config = dict(
    n_layer=12,
    d_model=128,
    n_head=2,
    n_kv_head=2,
    head_dim=64,
    d_mlp=512,
    vocab_size=1884,
    activation='gelu',
    norm='layernorm',
    norm_place='pre',
    norm_eps=1e-05,
    positions='learned',
    qk_norm=False,
    attn_scale=0.125,
    bias='none',
    tie_embeddings=True,
    parallel_block=False,
    init='uniform',
    init_std_qkv=0.0413,
    init_std_o=0.0512,
    init_std_up=0.0591,
    init_std_down=0.0591,
    optimizer='soap_variant',
    lr=0.00906,
    lr_mult_o=1.13,
    lr_head=0.00869,
    grad_clip=1.0,
    warmup_steps=200,
    schedule='wsd',
    decay_fraction=1.0,
    decay_shape='pow',
    final_lr_fraction=0.0,
    batch_tokens=32768,
    seq_len=512,
    doc_mask=True,
    train_tokens=97740000,
    steps=2983,
    dataset='wikipedia_en',
)
Each number is 128 + 24 x the weight over its row's rms, rounded and kept within 0 to 255. Layers, rows and columns count from 0. Numbers have three digits each. The size before them is the row's rms in percent of the matrix's.

# layer 6 attention value, 128x128, rms 0.0411, rows 79-127, columns 0-63
107:138117143067134135114126162129148145095113094108135111128125117102148166146119114146107116123136110107170134127167134141123123118130154163135151158156114117156073141164122100118164084092096186
082:122150095127124110132098168155146173105141135118085091079097129119123140155189131103127157134130125086133125107156138085123120134119109156172157116112098200158150126121122112108158146106171101
099:123139130152114137121161129133130102136116157130129121087103106153111145137094106142158167118104108105112137150184124132116131120137080117142107111098144145130154111133163115113141174151114134
095:155133148131125109132134101145102160136122069109153096145130114148080150103205125104150078121146107127150183137119149127163122122079153128089104095118149145131135141097097140165161131123148144
080:141163148090134091122149110117136150156088125107113153126107140177111132089159144135094118140131104140108140114152135158127140110115157158123138137089118120135137183088119090132097131123132160
115:123116101159140150123111124098156116116122154124138121160116124159117105116080130123139155137105143098143122116137139113131133092094160117098111141146123134140094130137127133131114137099097149
091:114157151146123151141155150133125096129129140125116159132149162130142154156112122148104159128094133154092110132141164154183165162151172124136122074096117101112147093113081138082108125128146091
101:132132131121108109109124205070098126102138128115147126189106115143106149175162115148125132145164118160154117117136158142099108162132112111135114112099130142150112158103072094128117128085136152
096:110134148138152117124105103159130115111176127142122138098152169157125117122194142154124145137099152157095120104092107131152131167115129168122116113113138134108140171110103146086134131127160103
097:126151177089086104151142113156143124123126123092202159099083123141145112100176082124139146132106090136130119178110124122101150105140147172098142115110107103102118154130113147097119130165129092
088:103137121110114133092185095186116136158153153119100125098137125153105128118133159119145142135096172135116178137102134154125155080136097141121131160154146110121117119119115131097103134155076121
102:119131140119127158113105099160156113145115125119163099069113111128173090088148139140143131118121098108132127131113121133149140127165113152112139150141098104145144144119170137141132139145154157
091:131156126140168171162130128144090101156130102178112069103132120139085124141084126126104120133141144133122113121102149089123196156107137121137141161146106139107165083099125129122096154089118097
096:199100161126183154117127146077103136096132148130122097089127100137125173112192174160133134127150124139095146079143148079126145144133105121180147133126117140133130153121133104120146155143167142
113:164103157118140131093098146129121091134118128154112113088136118123124105135146164138127098116116125179103099142135125146123153133135087139166135103137130129129197124133142151143125136179143097
091:102144108139095154158164148120126089123133100156129132139124127114176108119106128157126181117113139095131099127133142099124125118115134108144102121135121110139154161121087142127137153112094100
110:141165119165129131165129082170141140147152120137177124113137157104134127106139156148115131160099153129158150157121097092199122102143126145095144123162104072121100078099106158121144118113125088
092:151153112143145118153125144126137126118170079177165141118122116142117120121169091153128169118129142127111108080087137132181138100081144123151092144124116158122135162165106163116129152103153122
101:144128113091136116154110119134162153122069120143147098093157126100151119077125147089105106091131101108101073141135136171098130136140141095129123163143096144126146076149149103125134119129142135
096:128113117106096129158154104145126103148106134124141114116097120124176110107132166136141131124138112146122137158144147148146135153134080147071105134145091126125148117148147152208106121128066137
116:113122111056140126148129172089176108102131120133118123192142101097132133132113098120109133091182137141125125071159120162132091142117143114143124142127115140121139165149110117132139127112119168
089:145131125136167121152131103131078139122134151134115116106113134142082129145150160138126145183121115109083134116085107107149148114160107124156139158109155103105110136139137103122144123111154114
096:127142106162139131153175125118109102139127147119088098136142107111099121121100086080111111128152123119104159116131142158117129151147120074132099151133174173110121146173123128166175117136134133
088:199167133093150135166139116115121127124113102110177133100128128148118114118133142140130111107124150110165147144110119122133150166111134089090154117135128167110149099125167157161143106158118198
088:157171116173132136103108074141130129168131108158088161123105154090147112084131084147167116102141110105131132121085089163152149146118142136177107129151098125086154087126138153100133121107125147
101:174141140107132121076141074115123139124177133125175138134146158110074132139198109142096104113079122147143153098106115124141142124108171140123135109130149111105117117123129114170157104160154148
102:151092105160104149123143124117075124120150135126132081132125113131111173187125153105126113175147143134087136131136162085127151068133098088129085088126105176126122098124111109125131158128115112
088:101142146169118115106141140082135148093123144111123186155107119124129119112168104152095120127118148141151092146144111148108119099123164173149124133147127106082135121088147149133174143090111120
101:108121129177133178099128117125101108137130116115138156116100130139125119105146085146154138112106113104066138138186115116145109115160096108155120110148118101148096133134135125155145122145136123
092:093165148187134153109171118121171141121147111121104112147151147162139160096139090160143106096141111149121096116153111084091105138137084090141123169126064108137135101113123151081129158132170142
103:159114122106114114139110160104132108149113114090143128124091128122104112133105131084106085111142127141145135167086139150127113170150157114128122113137163125140106126096122099155153150094120145
101:144136098101140120127156132124119142151128081118112162178161127124126115101147087134105118095166111143164093136147139094130150164172188131110124127140105109146117099091082124124145123170146127
094:132120113100150094119140106149142119130097086110111108127160098137135085058150136088119140134115148131118161158121139182141152183153147116102125105069107154130131117145138170112146121158095096
092:127142134103144146142164123092155140143088068106099123110089120136150092104108105128124110091132124102129116113138145134144151122157139114116112139140074102158127109124145113191141144111090169
095:120097126084134123165143133121134130117147147093154117178122106108112121135147126139113130124113146120145160117127143165123085086130179120108138129120163134151116167129110127138132101095105132
093:127147122166099151111180116127137136125129165141135148144151125156122132133141136104199150119106152100071100154142139101142111136150141109134147130083122102147131075140115098088094111147121150
087:126115104143111129077157152180154144114114160110160167146110150128107103176118138158128146147135161149145162123177113120124120094106139167163089114105138101119073133133082111156150117131138130
077:123112116118096141113124104144154128136128105129138129136169167110163067150110130105127159092157118103142118166124128128103134115130177131115131160106147161090127108153123130113152096132140118
109:102137118141087147133130146103151136125156113163121139176111130127139107109119097151180167133134093100147115129166141158082089133104136099133097114147117119160129177161125112111158087130134114
106:131124147135108159157191120130134136106081114131132159153138126137125137160101146116150132093151138115118145158170149106105140130117098109134139146100177139178143079157168135104115125119122154
100:147130126131145117194144132109141118108105086145126094079096118118155076079102109157103122077158096131115153099130097162139098138139118114145077122175118120144171130143148137139134105108108130
094:120140154112129109159145161098147113122129104117144121121085147106145122146134118189129085101163129142133150096138066124096158132105100178111110158145123137121134150134166127141139087093127157
103:152089152124150127090102136131125150114159140142168157130153121132112143126150172130093094116150138133098133108068097082130111140135147133110173163107134137148098132143096124134110120138142147
099:150154114139130080157153080122132174120136153125167175090145125151108116132128138108124164124080106123140131166086141130119135102102105125152147163133124168112098110127100157136156127160164143
087:130158141100106098107109145130132152161132119119114150120126169115085118115171132121108108149124140151107167114130133152162112135138134167130121126111152125109125175130082150117135110131134126
083:091144126138085124115149144133107110157127143138105148153129160126106137118062081131154145154119126160124128130108117187129141058156136110180078112128141188130127134135153120122144149113104163
107:102132097153115101096133167117130143127110153141075147166115128143105107188117084170122161158111140165163068193143131125097149135125108092153134108141135143113126117111128132144111104127152112
109:108139122137134174157146136119143130155116121161166135151119108148157110100101097135138171129111117127144133141155137129111145066082131167155129158150119099133133179105133115095113149114131148
096:104108133161119108146142081174138175126098131118136137127119156117116113096145095142154140143067144128145162142145113062168162113120142136127154117159091113102163115164107137105152109122147124
# layer 6 attention output (transposed), 128x128, rms 0.0513, rows 79-127, columns 0-63
106:116099088139130137157097072095131091130115163105125153141104120083117124135157130110166128123143157110116100113124099181096122112120092116153143120111121128117137089103154186153118084140122112
093:111112119123108148156124113151108118126128156079054103132158125140088118123116120128122142136117130166128142120113102179124115119139158130108124148087112101092110146162161109120124096120115135
097:185120148104157102123130156099113119093164116159129129150140180143131103121141165133129150109132117118124112129106142122150123125142167140071154116164120064125129156083086112111148133121091150
112:140114089136136109094155162143109127139120130114116123150115139122178185171120123176104137128148168119115123107111117129141124118099132105161105107125158150090127119162137121133117112136074113
089:135110114150117132156092110129130161127126128141144081130129075110151133147123116113151135139090129117128104145114162097115138141106099135120175106117091120176133118135157169128130147095147145
114:086120123086110072136061141101127176110149136136106173111093155136109140135166133124127093137098132160106135158133138156126144121123124092129117102112137111131092101114140128077129102186126129
099:119144111140136116163116156118161119136142079138135113125119094100126079085107097094131112155164142091156129129109130104097112145112070137114120123121135131171136131153156132118160129132151136
101:095106099151163160118161116142169111154116088109127094117104156104142098110097120126134131127154132092147124133149139128182122078136133170099144141129066129173093128129101153171108125145127156
096:152175130169111120131116127137081150133096144117105097132173071129114149108112130113112144172129123098151151098137111108141126140087169117139095106100118153115170117179127097137137163147147099
098:124135109099144091143100144137104140114165114145059111146164104122130142142110107132114109127165151105108134141152162166117094121073118084150122097086121148140135140102148112130137148118149135
090:161123167118138101125112120107109132141094123114133119133108111107150153116118109095150118142145102150103086108113129092096112148175124128149085127136143127164176161151147143130134164107181108
103:108125156135073101153107174107118118117130157158095147132133124168088155128119127109133128175121166104124169110152131130113164095152130112112144126100106127097111121137183126079113117118142130
091:164113141135122108118116109153169142133136139125145159147158150154117103087107125127124118113140138124138109110108099151178102145166104150100132133120135105128124116170114089133198106138111131
105:106127074153068104135128139157130070107114159147138118132113141133134072126085105121133137095112151109112142151114102144153116160145125119105155110118143094111118140149129123159111113133124146
119:159186142151081121162130157119122114151150128187131134121152149145152121152121110152146146131111157100139151106119109128129167140127156099093138140158125133133142121177099138124150141089133148
102:162122130108161111117158106136151143114153146124156147109130150140106157126127135142127139141178131136124126111142085163143167117123134161119116137129135139128086091152117127117146115144147118
109:099128168122138071086140125125077152157099110081114147150090089145130154110127151077143105124156134143149124121118152163089111127100146117166122139092143154149161150109166097109146115146128159
100:127080097092140150094147126109131134142123155144146132189134130121108132161096087125153134148153117124151109123131109148123127149147164114139101107093175133128089089146092120119123090146128094
103:146100099129113150123099091141135120113161155139144169136103156176116131161166094118119130157065191130165163134141123104118140119135112148102160118110124125125144147124096117102116096132159117
100:108130169135134082086137117115124166126102112130076106120123127149083118118123144139145140108152110111102112129096089130117149110143142106182185139117159108135103154099101141090144140147140149
113:120127119157121142120148108128112136155154150102124120086110114121087083131170122133159128170125150115139110159142132125170125128179114171109095106101113129151107081114076162171135141145146098
095:117097134144111160107087117138175132132129136159123081134122120146127125081089135128102120111137121144125148161128137210129095188156142105072110082099137109098154142144147094089095139166155153
107:144143158105093124116104136091176138150105151116135168135154201138175143141080186149138157118081109137147151167128098138134152108184126124113137126156114106145150110158087124123130143131093131
095:078108125147115147121103114159123123145122142133102132168127131152114097169130086125174140132154117102135121143126169146142149109086104136148112111128131126120073148133119130126118166092092077
101:129113163117135121101140149108123134137092140098186109154156153113132130147150135122150129150094103114145175126101145112113132152131175129086140114087157110121121118110110116124134172136116118
106:128117095164121128119130146128148093157069136127143120173061097116174176122097141087141150125119139116119148150152131142119085115128151099123113104126125169125120109114125110079121161108112098
107:124124099103155108105132103112177088153093081143099144153080149120102121070110108144132156103115091182100071128088120089110093142174128135147131115162118132131143145141125150121135132163150138
089:111167147143114080134093126112089153121163123139144156123157146095156146155100147126118088160109130109117138102153177138136138148063122148081066116098141158123116133137090146097107148125109143
109:128141137083120103095136145143158129095122162151121131164129158159151136157146179137114097120165115154167119141072152114113126090101133133082140154112148126097108112144150150102096154131107162
103:127113140119138092124128098121177127078157120144150151140108177123127125148126120094130150191086134131132135135120125117153119139134155156148131129114101134113122130129148090174132113133103145
108:098150151123117113149161151128125115164099133127097137137122130120096144146091131155139098112139119137141108124147166145133159113124102103154172138169142135093133104126138148116114136166107088
107:128141145175125155183156109150127137149095127076176112120100132106155111116109133157111112135156146075154111131130153124129125114098082104139113082129130163124092111112134115151139129133137129
109:150117151136114141138156138101121119108128152141117145093085150142149165180118157164107163177115145136139104125158117114088105086095116110131163126159143145125136143114113092117129111146151132
099:116100132130092094112125099137120113120168194126113127096126113138101095149126099140145113156180117137122125133111167180115131109130110114155172130135146128109077101106172153110116120149126117
111:111145089116156136113156077139127117134081115094082137119134104113105118158112114105118125124182104112126075131152152174136111182144112150126099127120133133115134119105125139122136167129170122
101:165109127100133125153072148139157153093130071151128132141058132114147106089172119144092096140089146171131126122136150109110116094123139084100091153130128082136126166119149123134146131109139131
101:126153109099124119145135054103096158156129082112113118138121107089163156104152145141165110138122137114133062107097157119112082121119138150127129136114124084146131122159165161106117147157092133
087:129149132132148171134116128112118139151124100148171150107115119134139155131154119139103113120097134142107135154160143081109144083104118122140137096138132145136146126140109130136140125127113141
106:135136124100198127119130085128119158126121151102144120144150184142116128143150121116089092119141137100103172134126136156185164085131162107106142150118115125110096103086098150151120124124107120
109:119095104113157134094122106113151118126170144152156103141105151145140101115174114106168123122159115170098096135086146138134117117196101172148130138163115123113103174095114156134166124123109120
095:104116149105112118077112105103129135142171188133116151160175129152133103153142122118160124161129155108164146148148115191184152138112141138108148133119157098108086096129096141154137157177144126
103:115111143176135099104085079149139147131176166131124116110171129120089134122136136096146157097136131118154127125136098171142106129113132138125137130087117152136088103135080124138133145163150127
108:103133090134097119144158079142108079129126111161127070139092065109127117106144105101107118106113149136137106121163116113148131138151109142163114085109110146123177133099154139160129132097116138
105:138108145099162192107112165106151107118103090149160117135094168124182165099124081116139093138115106139092112143128149166113122149128139107133118100119119128097157166126171088111074139121159102
093:091118129157131182156153112126121102139098084079145094127148102127159153173097100170125115164147121082132120124095160111125101118112106097140134097138113147146153129128127124122112153104168125
087:163127130080169109140141109086148124103154108134140159087161121134130145144122130123105118135133078123125122121145116079116145127124152112103127126136146079165168103137056128111115121116128103
109:124149120143141146173110090118149118123113108160161120110170169119177120110117124151126121110115100132124148095115154130139128138099155107118142151133078122163104117111087090117110156138118160
111:108156172127133081086112140129118181102178150131131125091148159160090153127155113105131088161131149128102109138087141117176131139117126122102092150084096131099115100137164169110158124130148105
105:128125138121137127150099135109146150107128126144134113145155170162160173156160119155115137155171143106124129162099129177123106150107122140062122140081137138151098144137170097100101103143092135
# layer 6 MLP up, 512x128, rms 0.0592, rows 0, columns 0-63
099:157103128156169135119094098171117137142130127107107150128150109129128143121197124164121145121123140128171154108112134112156123092107167140159101182095100119116101107093136133100139139119156151
# layer 6 MLP down (transposed), 512x128, rms 0.0592, rows 0, columns 0-63
102:161148092128104135124139127132121136097140144143162065125170160122134162174145135122122087157105114149117134125131114155140147153108173142110124131153116144127082097103115101110149122157131055